Part of a small language model's weights.
Size: 16 layers, width 64, 4 heads of 32, vocabulary 2048.
Each number is 500 + 25 x the weight over its row's rms, rounded and kept within 0 to 999. Layers, rows and columns count from 0. Numbers have three digits each. The size before them is the row's rms in percent of the matrix's.

# up: layer 10 MLP up, 256x64, rms 0.239, rows 67-166, columns 0-63
# down: layer 10 MLP down (transposed), 256x64, rms 0.215, rows 67-166, columns 0-63
up67 098:483491484512535509512550472492480488451523531505493491504521467519468494488463517515495496500522478538466547454546515455502495529445497543482499460494527507511518488517541510487484495504522477
down67 097:475487472490487462516494536491500512492530489495497460499450496517494513520541476498555492483491519484503508493533468529519518487520505524489529503489495578469460506500463564493508504471467483
up68 125:479502510520497546484450510476477556518484540502456459558482479512498516470498489498492502509525503496509531527549516488510537518520515518488452538482489515472469502479465509508538492471500503
down68 122:485514492497519485510516525481464550506533504533500532510485503483482478511485504531526497500508476494465536518471510487467516488487471489482530508527510574468456492460492542547457482478478519
up69 113:463498492498487518464504466536508485514517539454493471512465473481498489462505513494545532502512501519481477470524538477528496556555497489518467540497516508492463480524492481499509481539488536
down69 113:539520506506535517501471511495517480486491507506527506462495525480465458490490490531543533565507516473510498481501449534493498495523453540485518462491510465517526465481524514520498476480455502
up70 104:492432529503506464454485499523500516479472509489506510495522485469525476494479535477509551508517556486549504492481481475494513524537514509474495458508499485511531513520524500496508538438488519
down70 098:562498428522477520489502513495524490557544439494513509489495493492492510556481485491511476506515461475504464541493509478531501511533486510511501487531531516469484492497523476497507484495474489
up71 104:498468478459500491455494528488500497512535519528507479514501501520502491473503513453511508536507528475534497486514484518479485490527505549461526461477518566484454500524467507480443488516496532
down71 100:484516523536497511496512559494502459510532484491516498503495461498492514521521468533505518501564533479479487510543481467492457499483526512487486488496458480480532477480574504501533484492520478
up72 110:477461537479481478489515466506488516487516533505464539526470455463508480505531538474462481451479542490503546518527515535498490514496498533489501495517527507506477501509487476516470453514495541
down72 113:535517476473498552527474517517489509517462536508493521470457543446529502477469486479525489466507496489499521491509470520501479539524536541505498487524495550479515485515490503517451488469494481
up73 100:414526510516534502506472528527518469521476508459491487515502500484526524498478518462557490456530488484477519477549526452496509500476518532469485520512524505519518477507478513489499508501495502
down73 101:504498534580540508515506464521499501454480461530529486496540507497519476509483501516522523523479502470539507557475498505473477462485482502458490508449516522507495482503480476473498497490482485
up74 102:484526517481495473482496527468478553494495539483507481510508496509464432506464462516457469496526527521477462463529524501491532512542503516477541461506496490514493482512513487508550502514477503
down74 103:515505514483511511437458494520508505486497463485464513503489507495567520494539491513499475493508499477463526527510512489493518491554461448472489470499512526529509505495513506502505468507556448
up75 104:513534510499507486455513483455486500517539531511466499493474492469503444465498510487510488505476486503510482499535511508504502553533541481459519486517523509475498536520576463522500490476476496
down75 105:470558490480521502476529503509500482517489471487482496526492479504452477518516478473594493478469487509489539493462523492506506522500518514500495511526449526510504491516550479507469535505488489
up76 102:450486533512507512514487486515484546530502541474475506485515450492481503457498509464487531517455489473503542506487538545521505552478489498491510511482546528494485505525497506513504480504440488
down76 106:486509497500560512460533487487505519493509458485530444497503479508497514521517498529506513460465518468527534500495493519513486504508534537462479513500494482485470501489552475457471553502495544
up77 092:485523532515493497481447511506477537500504510542509500523487473466479452513477487487477496513488503467489531548506521494508509482479533512450481519500563476517468461511520507510506460519538539
down77 097:519522499538491499503525542500516542475520465473549562454466515511480502485495493553494485518522504491442528469517489479473506473483500551504485506487462502475540494489512493486514497483501510
up78 093:493531472521460529457524488486488482535485526480512452524505479482477475454500470471526535531515498491518515449507529463481501512541500481510528475539494518528501520491533482519479477484478542
down78 093:505469508544501474504506476486505524461501485514451473489493441495512465521522542490496531514484511512461530488519483461541452500493518515571529504470510508490507520494528485469502503519531488
up79 091:479461531486523491495471422499495506471509511507498473533503521515480517469471524490502522511554511484468546509483491516477479485509511523515486479482507474541499497497576488508540483511469482
down79 092:505466454547525516543519496469504536558503476486514505507508496530481519490504520505515444481437453481511485458505514535485459495486526485489512532480508506523502495503517479493508535475524500
up80 095:494500490535514499486523487466522488477512520514494480491550495498467491533454475500495522500476495499548489503526506535529514512465503481511494484453501501548501532501543516429487470499441523
down80 092:530500513493490513520486484531521532486495451534546500472523504494529467482513489555484477496463494466489552516527480488484494532514447491467489453519503528476521539482543496516481492499487518
up81 098:486528500523492539503519483475495498523505533490442525521495475439463537535492480446511538495480508513504533493516502498508508481450510502489474473519532480489513520531467487479472468493519546
down81 101:530532526492506498513475475501525528545514481472493519486508494480485461444498497463486541481532468457493500530469543497487533500523507497547528524519507479494548466501465482505466530493489514
up82 106:487464473504500518483454504508492532514547506504507515501539480512492448514471487460488500482518518525468549486557510494492494498533560504526497455507512455486501485484482537510530487466483496
down82 098:510529500491469507531522521527489516494467469469493545489481482533505504505482515487517554505518480522499529482476468514503468553504485515518485472512459527505526450434478540490505507488536482
up83 104:499513477480510510481479445481515500490493502476510486535568496513516508453504544504529514507528508490478474473485509460509563549500524501534507501486465477467472508515538454506490521506482503
down83 105:535490469494488490534495563513556513540494467487469491460489554509508509513487485471496492538477471465505477502485509494490461491473483482474521469522526503539490543496530484509530486515536508
up84 125:463473491484522494505510473499467521493515492519484454478556489490519518476510499489529520526554515501549528482513519458495492497519536518498483532491511483552481508514535474473505456509462547
down84 093:511519502494500531458469493511500505501513569478470529605488516532496484481449517485489496478475493493465484501493489507517557539499486482516528495511505487480498512509483520510496519508509485
up85 106:472516492491533499467494496541502504508537491490505489524499494483492511485497512473520503476477537521531487474553478489468510485456565516506496472510523476540513522514517488535510512433442478
down85 108:481494476485480503531473522500501490545494487495487517504464486478473458499532467498493502530517492539520512525503511473535477525479428512548473469529484474553494502542509516487462509511472477
up86 054:523493479508461480526498494481522495504449466532510494476469508514495503534533531537498490544464475447528489519517507516495472479487477486541433509505468521506498467465511494533512509493535482
down86 060:438503522493520520476475503511538517504516477490475484580530518522498488452437493477494522476511482516487543503499503477517520528492535517514539496482517493503490517522497495483498467508451518
up87 099:474541477477508501495514493528493523482482526533488542522532537492503469481507482478507469475492553497477520476536434484518515505472527508482496558485475483487488504483466491477508514471452526
down87 098:486554492521501509474469489524510485485490474551474514464506494518466496466543490505503490537477495490500516527514542518527447520484511495461504501523493484550455521505508482549480538469502477
up88 101:479535483546515523507532467526511464505528524475487503517551494524483483473500478505490504532525509487463514453523527439486532542497533490485461503495518454487465522470495474490487512511516491
down88 102:474498516531443495433490517501488493497496507497516474500509525545521457473502501487525452534526501516507515484506494530516481488483495542518490450484467552488478518542506550473484499510502485
up89 086:476444523472534507478525460482467537490522503514470505506525557522499511493516532521491522467517504458537489471475530504490468466501518479495482506526502505549509529489513476461519463491523518
down89 084:522517459543450519516480500489496486463493546495516473518525489490479430517472459473499510455506517496508488506511499463510506534528500501499540505487531489467473482533461476518465524523505512
up90 095:484503473504509505481447463486527473535485495496487482513508511493523522473461524493528512487506544489559517537508458454524507504458495550505495493498520456538508506465517478467518486508468478
down90 092:494491524496518497513477528518549514508494491485539499480486536528477523528508479506506471499495513483473518413470543487503486452501523480508475514516508490527475523475515512556503506446526482
up91 087:472469497514549485518481461538460509504497518498512523552517481498491502486482504496502519532513485493497490481475513461500530548484487464543497425513481491485473504501504461543520499524482459
down91 090:504474475552499464467465486484552515549499425523439503499471506522491495508516510502503495482475475494507521498508480469475496528504509494473511491493486460545519508484518514493525508485481549
up92 096:475528478473483510450528520512502514499522511529447519488541509505543484477516499508515512462490525516501470464504509447484541506532545543475492512507487521477517497486480512431485480508496516
down92 098:460471493522534496524498480481546507501505499496533522505463526482502497505508531494507544512473510502544497461459491492468503497495518459543511497511520470492451499519502526438467494490562503
up93 113:491495511475484533520453469470493463502560507504471477515502470469506474514487566488463512510459538477515552502502517504512514532456534515491528484508505500526469495538518493514517480491497486
down93 110:527491481522417518479501493525501493499444533505540519502504479505521457496499469521497477518479546516503527498518505485497495499507479486502536548489469531483475532530505473557511488474479494
up94 089:479473513538512508490486499524519493503500509539485489522494469490459510471499474504494518509501508458555534465502439499482464541505487512487532477468565483482533489478511524548516486474479506
down94 088:496497510517497464524538506516568461463502439517525465483471505526503513499530498522513507520488485529486531485495495468471454523486488495490466521499488511549487506510465491496537505442513519
up95 034:460472528469549536439470478503468488470528550503457499553537485491525488463475504491494513460510491467464500485516500477516516514474519490496540497507517488505476529510520505480503476508505514
down95 026:531486435489493500550480519503490473462486511507516475442476508511485550514512512504488516454543493506513480532502489517511471481509487474540546493536505526485481508495512470500474550507518476
up96 088:533470465493496498493539467471506515542500525550456520507519543478477473491470490495492539482509493525508502489465463482505512507510485519452498491470535497476530513486495518460451467521461502
down96 091:531469512522525494485514551491549508531491480483525496506516485503471526503525489495468490489450505488490483472522481476484542518550441486477486482515491477501462472525557461519505519502498472
up97 098:475510502484468516454535526522472531506479523459482516520484509453529460501508481492526485495505518511483512506514489506528551532527493469471471550484513503492516471470496505489467456549464522
down97 098:491511494539477477488480499482520454495460483543451491543532519550513526498476497511497503490490460515517515446474463522479509526505546462515499512494523492531518510471540482518506482511527527
up98 103:474495506521503493518494482523477481515509513515458482552491439506476483477509496502466558495491549524508523526522536517512525478501525530520475488513492483543484452530444504491486474514485478
down98 109:490491540502558488483461505493497473519495513469547502498521508508500519553507478499448489537445539471486499520519519498497508504482468512511476500537472527499504465549524483484463463502506526
up99 078:481455530529506477506521522471515453468479497519480466533516522509495533493512545494502463473470498517523520463491510488462502520527486519515527473501482537531532496525520534461498441477502494
down99 079:484499496493516469553518458485541520506478387500499509485476523513474507483494482541502502511504507498490510501480505533543460490493511502493517467476525476481502529486511495534529518508525509
up100 086:498511511483514485498509500507482513548545528523445493514492514522529510459514492512503492489548490493525490460509513517459474490515513513529456468481502496559508468513471494435496521467479534
down100 083:501486505483504489505450498483505518504482517508498486545512498498481488464457443473451500486455473529558532541481502496514502558519493521511480529496555519481485494530521493539508496507503486
up101 112:506483479511487447467501508492498520533533524495475492484569480496531470475491483498507500501522488511482457514538513500557520485518518525440530474478527495487467519540495501460511492501468517
down101 113:493508492481517522498538461514479510449488528507542525476503482507507516489451493548504491505423531516487524530531512520461507463478452517498496537483521501516497510500468546498504494510497474
up102 087:498484524484488526503474522503498497447479546465482536493484504469483493506464492441526536494556503519535508507511522458524523519518487473534485514488538479475498539552493507504523478474506509
down102 084:551537474485495506508511528529500443523505477489522499497486502460456548503513490516484509501480478517496468548517479497475496467530438512509514485548501520488469519511456493495521504484541516
up103 099:506485490486554554460513479485514512518498520476504532483502482515505463454468484479496476522526467537531506468509509485522526516484507535504493542475463461486463482511490476482528520535468530
down103 105:513516518521479481513496537496495511510458503488540536443460564538494468510487498534475467536485473523509519494471472507489464483512469506530539509502481485499518488500501464482500526555501514
up104 075:497485512478494516501462497459516510438463482510492483501523561473477499506460515475493511482498530492500550519467488487542496476486503483505518518512468481529488522519523491517526447558471509
down104 077:507500502497486486458530519529512506516550513489456518496499486488500507463573491540517488502500516504482459482526513523483456500509475525475482514517518537461528490506492511453467527449525474
up105 109:499518503506498551479501456520503480499500515492484511516509476469536516505489550448547463510527514498482484501513511458473540501525539531470524518473475525474493545489509496478453473478484528
down105 108:529540498501526523501481480484500504477512435475523472490495453463470498505493473538525470476518522546531484519483506519485550509474495500469468542479504524485549490525499471501516489509534510
up106 102:508424464497520486497525511471467478547520539488504510540526492526517516501492524488505501465530479539491499491544502495493531483523536518469523500483507460511501490480494531447529512502471471
down106 107:514472477500482493433512499512528479502520509516536454484490487485502516498485541461507509502511509512525532494492474512460501504514474534496527484523478471480486463498475494573472565495531515
up107 079:504454535486556494507503463548438551501505516512499456497488460516507461517487511518502477526505489506477487482517486482501483498475506495563497532487523496548483519497495458501492479503531486
down107 084:495503454496478479505496519439517496502504495481531487519566530506481496499521463493512534503526494549506489504479547478509532536541496477472509515473479430533492486479515513523514507516489504
up108 095:457517487506557513469534515549458479455503531499495496504503479509449483520512471472474522481490532523472513494545480526504525513519491542501518490452507514464497487508502501470495490515536464
down108 099:476488519500553529523511470508472525491488541480494502506483546479489514474468528493499464501487482490542502497516465510478484508520495511473471480462560489457522512481506506486542479508506569
up109 095:502470531509479496493458487515514505490542505507447509492537540448514440461477486481523492526524521530504489524534513499539550480482505472476506509457498482534487487479480487497498507496494543
down109 095:482514469485511519493539520514507520479482473518470535508486533525491495527569478483518509559487522518503484477534467493530531530454497519504443484488490506514509483462486508503515517487493446
up110 105:498506536533523535496453489479507494493489507491458505539531519465531497453520468481497481521519517518533517505491460511479535553473487486477464531453497498493496495525491512461494446529503511
down110 101:478496527521532519533526505525514474522473504561500508489496528471466531502459476517482474476476472511494491442505519478493543488536491504483501492479475504477482536492532498521461552507457505
up111 092:489492513531483499495478475516482511492538530478486537522526497457497496479520427476508548497484536526532498500521542500548520529498474539495500500518497468469496501494480519468494476463476544
down111 098:500476497449473512496484535479504556515503544467521491490509486494504452522537533501519460506494519486551488483498470518502476486448441460505485513517473502486523477530492501508504506503529537
up112 105:476493534447500504482492461548499525529484506509494511549478470486509484445508526470492487501503479498507502509496551471510564483488553534480505541512487512497478541479508491469491517489496524
down112 106:523529461482534493506492539484501489491449447512523472521496484505480531543486500534516478495489498513488510487512538528524489527479508526484495508517536498468495481516539504506524484506419453
up113 086:483478504503514480494468465522521506510571497513455456498500502495549487494494491492543501494508508513491473475470496490524484505476484505490569498503522519465525498479527478489541431532508495
down113 087:510496491493507478549542523490471463482482446517549519529505451490460524509507540477486486527488508519534537474501537525498516474525508469484442495511498475490496495512482488541485505479520519
up114 101:463452462493579492456517473506496509519520534488492536489497475504501464514497527512514525461523526497457526446495520463466509552505492519495480507535488507498507503506509515490510479497482483
down114 101:514539499500502505485504482476505480475484500494492507473433534444524458478481475501522525510528548497495503528515483453494510529533539492482504511503527518498498512473543551537528512468478508
up115 103:420482520471498512499519484539488539518498536512485504541490510538496476453517476509551491510490525511480538509507505517481486501517501519475481505498540526455453508447478506500479514509508500
down115 101:486482462517497560491492508543503499504482473494507501521506468505506495512443484465481464534490470505543558519510523482485489539494477480475466525471491516518485469526496518555522482472508523
up116 102:500470564510472470435513525548483544488503521467477493514501469507490506431497496492515506508497565503505486512514509512505503512527528529492470508496490500509510520526483479480474480483479547
down116 102:519471487514498486532503499448489502507509538468501482501520488497485460522450471501482504538532513476442527536491458517471495529493513517538474515527438531541523514508482492520496508493489521
up117 084:492484518502498506470512534530422528486533521500502480498534503475528443526526433511501529489509545504494547526523513490519509503495512495497458481489542488471489489494492494523472468516493493
down117 089:491489466522495481532468472487568464489490482519501510514516490507434526480510521505531492486489496486511510493497531520480477471515519516480459515523461489517560540504517542475497475454505497
up118 099:517506525483518496478499509502456490485501533485489487526535521478516481445507475448479513513494523517453487519505477501508487478544541513448512477457526510479471505534479468502478543511530535
down118 103:535521519492470502517519510529522467470503528507507482517495514463473504499477468510491505488539467495497505518538486479470482505494495488482458481520498534540510455478594483499498481483488549
up119 092:470529525496502554471476487489493518490501549503497541496522494462498504504478481518501526501490503459497469500490523465503481558510522471488499466527544498501500472529458515515513434515480543
down119 096:484519488476521456513512491475485494491474492481517543496559457532454490523561491499481490456516535510499499507480512479504485475551519527524487486512493548517514468471484483496490481456520501
up120 088:487485495501505506502537506509437472508536511464521456514513507527479514449495485467544534496537499473510484510499529480506498540541549542451470473492495510510496508477497514523510478500459495
down120 085:482455483485510491473509508482485503528486524511485501526496553511502492502426503515488551460455491481501489521491488484499570499473524517486535498479492569492502507543501526492509517506505506
up121 108:469524499491459538476500482516491473469544521540479524482519473516467497475493513492492534511527480528552457476518539457548509468541534504540514486495503497505473510518492474493505495496471519
down121 112:515465542541568504526484513526523465481484442495486506490499499527491514528483524541494494506541474474451501487500498500485491481494493486528522496482537479492519492447507485521534464463502491
up122 098:479483539479505556534472509503523489509499530498490494508496510482514509422441482467487495485512495537478479515473526524502502480493534478449492489496523524498504538492515466506483499540457525
down122 111:523464522510500450468543478525523504509511509501485457501526462499513497492501510561503513492489457460509509517514506515545479497456465511528515475478481523527476451543494520504477498537514521
up123 098:499511517497524535456462530504512494566523512498444530516477506464547465494481481486491501551514524545468474483526520500475508468487524494529529500469483465514522491483501501474488496492495474
down123 096:483529503501493483491570523507513519513476512472512540497514529489484560504454485492491458469488512484518500532495514543470498458479496540518466495494471543506475456496511538486525475496482505
up124 127:464466475460503517502478461479505510515557533476479466485511481514532484483476472527520535490521523450485513528528512486493489525515543526499483448524539496473513512509520487489492464538515496
down124 137:480452487489489473533497503508460477515456515470505509530528492524486517526535524523496471526474485521499479552534490529501460512533528495443511469507481534532452508469500493501493477518517482
up125 109:477490493528503512461511490491450477499560506448497463519506519472546469485506488507510485482521536525531514480467528471533507496510533494496514490495543501521500499517493440497473455514541490
down125 098:494481492555508503525487495468457508495540452481543479493498549488463488518505519471522451497508544470482529485476506497518466532508559509481481481506472542533501497488493491526496508479508487
up126 092:455473517520531478508478501501519474535484510511483503499481516530517518460478526461490479475499544478528570510444534471485485528485510502470499520498520474478517508448485487482527496532475506
down126 094:505486493531547497494508490498551451529498474481503485505528531531506495519516468521504460488522478514515503470495483512535490503539440457498515496456482489527492454500516492528505446517514461
up127 117:522517547518517501454499503455466503478488533512460509524506523474458487487489505482511505512529508539496501481536467460498505486529497535492478517473491506466492478547480528482449518492502561
down127 117:511497479492526480483493541471469459455506490460486503492479530529476492534509535517522491508511526499489493494503485506521485563473459511541490540499491441475506478535534498532476502456511497
up128 091:458537484483493522449492516497485507483511539441487506511508515498498491475511473497488505551530506489480560507493484483492501520475488474517510487469491478461445502537480537500471558526499487
down128 099:490483501524509514482482487485512464534452510513544499449485534491510524510474473498495530521479494505485511539497545474495469529482468440494535518510464462528500525501504505539523535474469480
up129 088:506508452424516446479454532483497530486514511473470479510481504523503498472482496504534523465477503499466523507477526487550509555506519503490501525491502495523502523507481499543459523512494501
down129 087:513492570510482515521515437515480500493503538515547483533541513524494527513479487466509449506495515508517488470475487503512490475460523506521497517507464485477544505505510472521477543479472520
up130 117:469451502468492554485461459537504530500525516472461496505536503478529536483503484483485500510512530467497495523520484496533562489476507487488515504496512505487491546464480490504510522440504515
down130 112:510503544528492450517506488469528523496489532450553531491511502478484501493493484510474508510528480525499469538479505468515524460513468507473470547442490511541520492484494479476485504528528510
up131 097:490514489484499525485517506491480534508540540493456542523482512462493463472532516481478488508483567501482493539485472535490532509476515510460504490477464507498507529488491521507445472540488470
down131 103:448520506511487518507492477533483462527480545455495491476505522502487516524467481474525468513506532492498495527489483515504501527449480501477530503531525501496456536519496581464480483499493497
up132 107:435512487495511542491479438541512498472522507520512500527505513517491481469521502487505477513500506488474502515482510491483543500464532481462511492491536483530479516573458462511473489524501515
down132 112:507479505508491485519515507536468483491484538503540456495471486457496526502498507531488515505472518520528517479478559496476503479454508470467535508513470532486518471519441531517475551491505510
up133 106:489476491508544494515489495514494457482475525486462492513565485522471510514481496512494521485556492462465502486563491515511525537487526443490494503506498503455481496522480533479477477506467518
down133 105:497474453520483516488570511496478486483527437465537487494462489511516505482489438508544517533525490450520510537486510493518497516489517515486523492496542524496499510482512483472474486492497481
up134 098:491506478475501486502463495455497572520497521474466545519523501529491483516474512455492492477496528528516478476487485514473512485475535528515498481494541518537504514520514524466482444501468533
down134 103:504511509490463481471494490480507521511550467477454494490500499482486498512546495482516541494453506537496496533530493507507476470462445564520516512526506502505491484492497548494495530472467541
up135 093:477440501502543487498511482518483517500508519515498470487530477513474496502461498520526494479485483563528492473548504490475476510446535492476507518502538487522523546527513474498505457545504517
down135 092:538527469480477477550560512526482526492470485504528496511499480508501467530496466504497519527464493533464542501524503460520543514467490511480500480483536462522543485512469478503511491516475503
up136 111:480519534534472531510503483538478490493482550473474523530527492495521498519508472483516515505489554505517538498519483511527493480495524475509515457476508440480495550468517466504439488495490510
down136 116:517543526489512497486453480478505478490490481520530491497509550508517445513507509445511511500528516490543558471459491530455487525509487496516479507474539492482475519504511537493473485502540486
up137 101:451496557514453541494461516562471500480489512492476495490488515462460486474512518492478531489510496499484505515540499533508512502517493530489516498462506474490509558502530514542506474496531522
down137 098:472494541485454525519549527495539507548474502464518490513509518505532488482542481477483517507505492479485494496513482466487549488483496504466513481509436503547464504495512488501483504550530481
up138 100:488527486474520493454445493445508498501489515492477533513513520548513508504481498510516511484533531496481534531469479463507570514482513455478520524479476497537503500466517525487478493508473477
down138 100:531505520544537501484517492483523502469480536455515442498466482513456521505505511501498499487493544505529512447512501512517442514476508479498472479531493512484544526488505518462469485515519536
up139 096:456508520485534470513520524483462474487484561485507522540505480494526487498462527520527523494496550483498512500509450477471528525490468504501469492456502520528527470490528500467512473519533478
down139 105:464466428481488504499488480543555527495507468465501494477548533509542545508495504527483490508495474469525519443510496481478491528510480470512531522490495487534508520494503501467507497503514495
up140 113:490466502479542497493473493520476511499525538470518504496525510508544478484520464508525527501501519513461492459531546490493502545467551518509465464485504485490472471503511453518445482487509526
down140 115:457492485488548487541480503525493472485491549487519472463550527547470500501505519577530510533500474480499485474501489517491477500487492523502468496492459513502496489472509534540496520497479512
up141 106:506504477502495497477507484498485520508546518528479553506499486494527504460520471464475478453532509530489521480529479443561495526529541542491486489477524490485515531505470493502489460494478522
down141 097:529505471500502496477524501500466496490492442516484518470523489525500511540479498508506529499510506487486566512485481502533502480463505537531447482545519493489514526476488526515476560462471468
up142 108:473529474485496539482489462524470484500500514487513481537535487461522528477522483481487531507496498551476482487534483503501497553504510501516490492486504474543454470535520506477458476545528538
down142 103:515504456506466506497527516475470491504512480455510508478527478494494517509538490533453454496499495495524482503462544525541454503495461472491511528524503490530539499531530490503490490545526454
up143 079:501458463496542531500469518486460529507521533529472460506564470464493527460527492520527522474527486465492479511523503512513513473510513475522475501503490529529517486485475534496505455474492496
down143 081:481535510512495481464466466524469505503491507468521485484464562504509499521473457511518505478528487515475500526463508510506505510550493463544503554491522514539490510544485501517467498458516518
up144 097:465508512470484509501483509479491507525475507481475544527542506527543506495476530500499502543513532503469492472491464522471531546497524468520478504449558472500490487477501521522465465509476471
down144 102:484491519527517525496522532529487444518517449529524436485507487456526477458477484527480490491503464514495489518529516500521533485520473533462526523521528481480503495532466488517516497474520482
up145 111:504493531463525537520466511503467510507523518473497526530578455507475508498497459478509506496502523484521507500532473501474552515491543518536488507478467465498495490505478529480509485512455472
down145 112:459492488447551529588500523464498528483505491506508497526503516518500510535520490506503467498544508524484504514487446509493472495490529482535473453514506512471491518492502522474477493475496492
up146 103:499483475481527459498458508541480511495506522456509473502528484536485531489505493461535511484522534519530492473534511476549501473533506507497467518502527473518448524498539444494496505472509489
down146 102:486531490488504515512517458496516509512491561521470516504494526447502478475454512483460495516512509470493473480522530461490542502499475471507508535490468480495533449497525561524510519487514518
up147 105:481477551483516534515459478509491494457506514463483484524487507510464461508479484472494510488512525469522535493521528510548515528516538497497454543474522472487462474534507499534535513483523514
down147 106:472502480481499515446476466489495496533485512494489548508511473512465537503516530475526504511454498472520501499512522501469502487461529520529521507512540497556544485535465507490528546486467484
up148 102:481472491508497499468511501521477522493485508502501483485555510439485487426497470503524482516467503502530531461508511483510508518486538551472485470539553509487473511518538517506492517495490533
down148 102:513473504485513494561486526499488515513522539486498497539495525477477477531502493487517483480473548474509524522506522497514528469492454482493520524497447519482505473420513498477511501552504486
up149 083:504486471497531496512520451449512467463510519465511504536510485476467498490465516511518543477481515543544494483522502452544495511467491487506474537513522476531541500524505495480518499517526466
down149 089:462520503466464476526471523530566475510525470500469508454510503529530494496534505492496501504517494525488468496511514481475500501508487508526519499490434545484507438513472509512472519486482534
up150 102:492468507454498501460503460510485490516497516519474519508502507478511475477464504516523477507526503500540544515529482446567486529509533490439486507517508515479494524534472476499526536501523475
down150 102:514484490502509503487539515471469525472488505503518487453504551505498528489504536519487474526507497472484531509501504467544451511472475530454477513522499462507539515488511516478487524492490578
up151 110:462495532522503490476487498546489474470533531487506508510529483531451465452494504473544448490496487492539492526510514490492499522510532463524534493495478471487496562517518510524480510483468510
down151 117:534508474500492521495538482472549484507504464509536527451513476479511511522509504501509511514538511495528484503513476474479536481511460495450485537497511496470475454514503503512552536503448466
up152 101:503505509521547500488493482541447522465503515481503520503487492515516533500490486480484502504534537499521484525456460484554506527483524451520499489505493525492500518544455479459467455485532511
down152 098:506515478495481474510515504509538488477427459461490488542446508473479535528515499506504532527511529473527523496511490478505507485482482509501489501514512547488499485523518457522504510538564481
up153 032:470480500464519521451469458493453503494527557496484491549539466512508466481457488486508505460509530516478491510501471474514532509493522537504518497475537472533487521514498482475492488517471517
down153 029:504534501491493515498514541460471489490488512517479519478443529496457504464506489476499479533516482468488469515507465481441486518556528492523542489506510477510503484493529531503500543491518449
up154 093:529489543518508517448475484527510478469496505528515522517500460484483495440464477497439502500513508510499525489531509463468506476538518499478521491531528475487489513496491502475470496489525566
down154 093:492540451542502548540503477501468512497510491524506473500513503507497456500497498519541508481486472467512475526482530526545474521499537479449505490514477532497487538514465455514510521480524476
up155 082:472527496514519569435511524478508484486502500471485485477480532496529493495455499476463535548522469503512497491467503492514503512482538511511535483457484463521491504502525499531520520507544483
down155 083:499485509512489489498526536496542495476475473519500512492467459520531491529482529475474510487529500537557509471499524511508473497492546534506436469453532462513494481512512496501463477524474514
up156 095:497498508428451523500498490508486535510528533479474539511524526471529469527504470458528502550493530522473476517473472510480536493508530477528521494488515546492491499487515492518484487511455497
down156 098:506514528506497464540524499477519466489469435498524514502496485502541501509468454518490441483495464522510467457486516538544519514498502489481481476509551470540505483503525495510507515509520483
up157 097:498516541501485503478495489450484506487531524480480506506465450476486474504463535522535502498538519513467463459556475505530519515545526489514512531508474490489505521497531525466529498471522521
down157 101:480531464476538489508481507524555495495469478553501464503520495475506527504488453497512520526497515508488560482539551505474495492535480518512469514509501479514499466490475502538451492511483474
up158 107:495521495488525510507514484533484490496498510461447538521518522497495474518506496464521512504529512448493519479523450449496514550493556514502517493495489459508509499491434498491508458493493537
down158 110:510485520464484459504508515479503505506461515531499519575465463502499486498489479506498461523475500506497472519523486478527518487556561485483485507537527517459501452532522518493520495487501520
up159 113:509481509503481531471530477531455480517501531479475496501495482481502528489486476490484493497466528535502490475500517522506542554520501500499474467477535554493478497530485546488453499560467519
down159 108:536502501473455555486478493484494517492515489510435486521479501508479514487466525561521508502492491492496471481531459521491495500487497534540484445472475510511517492474524518538524508477541490
up160 117:483460510496551506503515485528489462465538498525468490499548514510517497439504510455533527523486533488514499503494528491474518513478535521519504480488537480498456517491476485521471480465453489
down160 106:518507484509503477542545514561487489445509455525520462483537441521504525479474469476480490525473503533484477524481518472499506519501491534492512487539509523509513521487447520519501503487496499
up161 094:485482492513533515482511495543499472496484508493483516502475524505547499476488510498515473497528504509478528521474527495522518501511547536501480493432505496544420455495463531462481509515503510
down161 094:497480503519503545412500527483496543508508503494499482494509503492486517475501533573504496498517482473530486482509477499485527513508494547483494478525499453520515469536457518478523481488534514
up162 088:455527524502485471492482483532513538503544516436461494501535466481544482502514488472532489476469510519525485494489503481519491484516534543487540511505525493505485524466470511539539473492521502
down162 088:534472500499489474543484472461465521501497491492514544485497538486538509495465510526497522527493516488488483547558475497518494458480493540493494529476481476510565500490476486472486545486496489
up163 091:476500501504507506477472460524503506519495509492459486504539484516542489513526494477494490537469506504497482501497493541515487549506505553507535478494530528557467503506490476463506480497423540
down163 091:511506537515525457525471543508541504494501472506481508480510537472493461488442499477499528521513498497487497462487475491514515461500492452505489480478509501503562529511522471538492497490559475
up164 091:463519514494479484468475516476481488433499520480468542490525524495499441496479495525532498486524488478536521554500504488549488517489500479506484463456540492496489506507522520506492475517519545
down164 096:452500500447508483520452500500506481494490444496482479479488526502513517478517503463509515509522538510504523423489509503537526481514518517509531536474513514526490546521453488498465477492483497
up165 101:486499532489513499529491454465499514476498518471526548514511479453535520454493556485505510471484516478516510484538500529465542531472502481513546500465497496530444487499490485507498476514500482
down165 106:511484515481470488470508503523486519464510490517543503506499499469507502502499447470524556490492478524507476507513473473440466478504499480501520511460508509536542524513500516513505539485510421
up166 081:519476498506465485507480552521463511498469524484461498528497476502524489514471496481501496503533511457467501486509454498560511520498510520550533477486515495468461516504470460471487538536473517
down166 089:519509482498480538503505438505454472497482482512554525511522479469529507498505489469485486493467541542452519529512522462519515495476490493544495472504487497457538470514473533506514488494513475